Weights of a small GPT-style language model, trained from scratch on English Wikipedia.
Training: a variant of Adam for these matrices, 149M tokens.
Each number is 500 + 40 x the weight over the matrix's rms, rounded and kept within 0 to 999. Layers, rows and columns count from 0. Numbers have three digits each.

# up: layer 4 MLP up, 768x224, rms 0.0627, rows 636-643, columns 112-223
# down: layer 4 MLP down (transposed), 768x224, rms 0.0528, rows 636-643, columns 112-223
# gate: layer 4 MLP gate, 768x224, rms 0.0642, rows 637-644, columns 112-223
up636:485452481486502561530445423440496521507541549476534554529492460495487433493487564489477558491547564531536515540402601502540512469544539471530431479458488507504479400496521491569487499517510548544539527508567462616467523576489515461472467535472503505445541490432539517496472517459528553469532491533512516452489562553478468549491541468447
down636:487580493524493555476484531479466535489481431425485528466555478564416443526519574485550470506522549539431489489511483438457508490478465557439502479477463473523481523506496497518524523522398529501439493576479445545464461539527515552473479512434484540512442525482472508387486453476505434511516450530558427438451516426534501469544505449602
gate637:507484485495498510531554469490510491485514461488423423478457399561430597413510564455508502475419485555547505526500437455523482441477467522485537512506500449453521496515519527520509545527471525515492462519518494471529535441468518539457417519467501486514494503535444480446510520448509541513481486510520497458543572479487519545470522537550
up637:494497505495556512495579466520504485555553548477528532479437506412456468510538421528562523433526493469451531563525432454503494565509384532465556500518545476496549528495551459468554436479518475439421450460545466518517488431510518533556478506470498469442483556486484493509487529428488526477446475537509476557535464461473479488485488539589
down637:594522571442532482473410544517510459451517606488517507445545496528554538495521476469487493485482488530515483488504529520523453538557537477507595450512490505529531513565460540487474520530611449549510521464518565516541516531482439491478449488474524474552533516566505565411542537503533442452460426565504521553484422511441504497485439418497
gate638:449425524511494485484544535595479459453508516506452526429538482478485460451533519408531505528507430586520457522455550485486458454494434442537478541529517475514539567508444483540479465434507527471555500482437517477514472520527500490542435559487467477520512447468579483603462476585503513454517497536534529470516499530588470482501449530508
up638:509499490478448485463502490548473461476508522484474551541494444589438493501505498552522480575490439479536468469540556464479516370499511439546514574513397498472501510473559418564552525486461498475538508495439492467525479436424488507537443431517500525471517537480529486587506461496556523515477459518534563354528512490479540527508509486486
down638:530547531453532482531565469452462497487477535435490479524496540477502502520553509511530470463530502502555488498479486592518470505538565466453526566463490511517455490421413537451474533498511505427547460484501577419449549519479440523451516506527518422486463546534484550537415477487525543468467621559496499455487536557522498470473478500545
gate639:464493476490531547621526549524603509503473523499519549488564485503458465520491513495498579546491549474504498560452431548421460511527438517505474502530482477488439483577504453466504536463502566539451472534481444503491502498560482492541505523460521561532463573488463454468497476423482540520489569425553483521494505500524468507532535536438
up639:432526496457528518492457507447464536509497478553528497424475559485476484546547446441492446473519561489507538478510473509474503552506520536504486421600443486502505521499521578514504543559512396506478513498562514520452425518528539513457481495499468475521520528549534474541524493489549551572486501509395497439468564509458502432504481518497
down639:543454520473505369472487450529514588498508523537517503448518517505437528494535565520468554521492471467518507520494454496460550494561537458552517528484476540422502465578451471421440498467567563464518535505394494505523440478490421505493548448562565516469510499481490520535494518506504460555490438533573593517517520501521506492490487431479
gate640:560457457449438529508470452525494508585533485521522496509569530545394509559458486429472469470561555507500503475492509515556452485477447454470533575500496527483454549429508401506484519511471550490483559477485473523495535502570442483504407476503473503491564515513506566552512522509480497532445531455454472512575465464525467512537608501526
up640:517580461462453471471468487493456467502546509463443472500471463499506467482443500525526581505531442438446502501526456500507557505534515452538459477446523494507532461523531502532530473549487431487492451598526473575550533499471516427483551438459482446477458583507490528488516460400446470491477563496446531473521425538449488621509484464415
down640:500507442479458494454553485552533534485529432520516507486587469493515513439521590486492481504531517505540457473530511507527501433494511557477480477403488513502443481482546535468505484518457549514531488555467440411509479539487525484396442468540536605484439485452448489587590529456452446485429553419494509499498556580523459451518514576462
gate641:566512440505577488539585529572498570494471526498572544493490426541546442481438527490459487426466483517464461528547507480402478499459517479505530520478446480589552515562493466425566495455510466490449534512501476453518560488490466495514510504558519488467539413534495457484528520477488464423536581500509483567538456424498501511563574520550
up641:444512465449507540528528547509509499449455490501525501486498517510591428526548540432567462550505526401513492569483513529484479485497498444510445554520517498493526487557468505491495488559476512540496509514537409506507482481548544433430438488495497474470518518497574422518483502503434519473510494560494505575494457485489558550459455458416
down641:490517515505463479513489530455522461537548464399518475454486493503534524407444463552480501546499485508480562590538448551512538478530531522571489469416463552499439533591521556484479533468435460464403552544539425489500528554494471560504496604477530479454460489526443547505477526456505459451537536505458415437463588463533523514477501476570
gate642:575527511523446523435446530470570496566493493493440479442472416575513519473432490436484573440503570478498545557420434499527543481466533494591429548510494512503483490545491466492515503509481457549457600502531535494560473591458525503482517463455546483512491506516454517480531495495481535519566522398460468515507464488486467540502528535524
up642:514453472501569499498479556444475478481457461544543554532501551432413510512474463487521506496511554515458553495575485505512462491486538419470492480529479502516466493518498489456524538502540390544469472486516616522448477478605497548536500441532514499459557530502529487500542424531493555494467452575530431497506524490533541490466470521465
down642:510493482511436461510489501547468634431507540557476490481538556557497443417444430516510520518566470519542421483538525525503523539502491543505574447509500479437523557574538407553460544515541492542503444530396512497522496459565499449459522486494517451514510512538444493530467471460527506520504519561549512489513500497512491486534470485486
gate643:546524538462495474532569521510531493505546525484508537476442514553481545508468571544451471530487483484560494522494475539470489503476568503471462576526487524445512499499523455475425464469541512505453468492487450461518555475528439515483487497558559522485469467480446454554506542563550470491512521470531457586494510470516458503475498525475
up643:393479505441470494504513468492471460495524535542414520530523503483537475437499581519450447454463515540502532461523453579515479495505549478430509587548565511413450560494436600594500508508452497522526505479538468502514435497511475477540473471452498527480477604513491569500469523492478545575454438536426492495530563549504525489540519470528
down643:524482459464507472517500552487464607432548546555451534482528517448459551486430491448478528551450513451420566526534504503546490467512444541500437460486482457517522488495559465445564500447524476440536471435468503463517437448487469444482505451484462498542504473544546459579527468477408475537488517506497587507490461500544517527399500530537
gate644:448488432443508504558527517488467451429500496443463543417553472491499503487537430535515522533528497513481625597465559472440493450484442536471495531536529443569516440474424495523436505499519557567454500555561574498547430507435531482542462507484539511546483505546499502491520510499471455515573530422481523562518510574454395518532511497495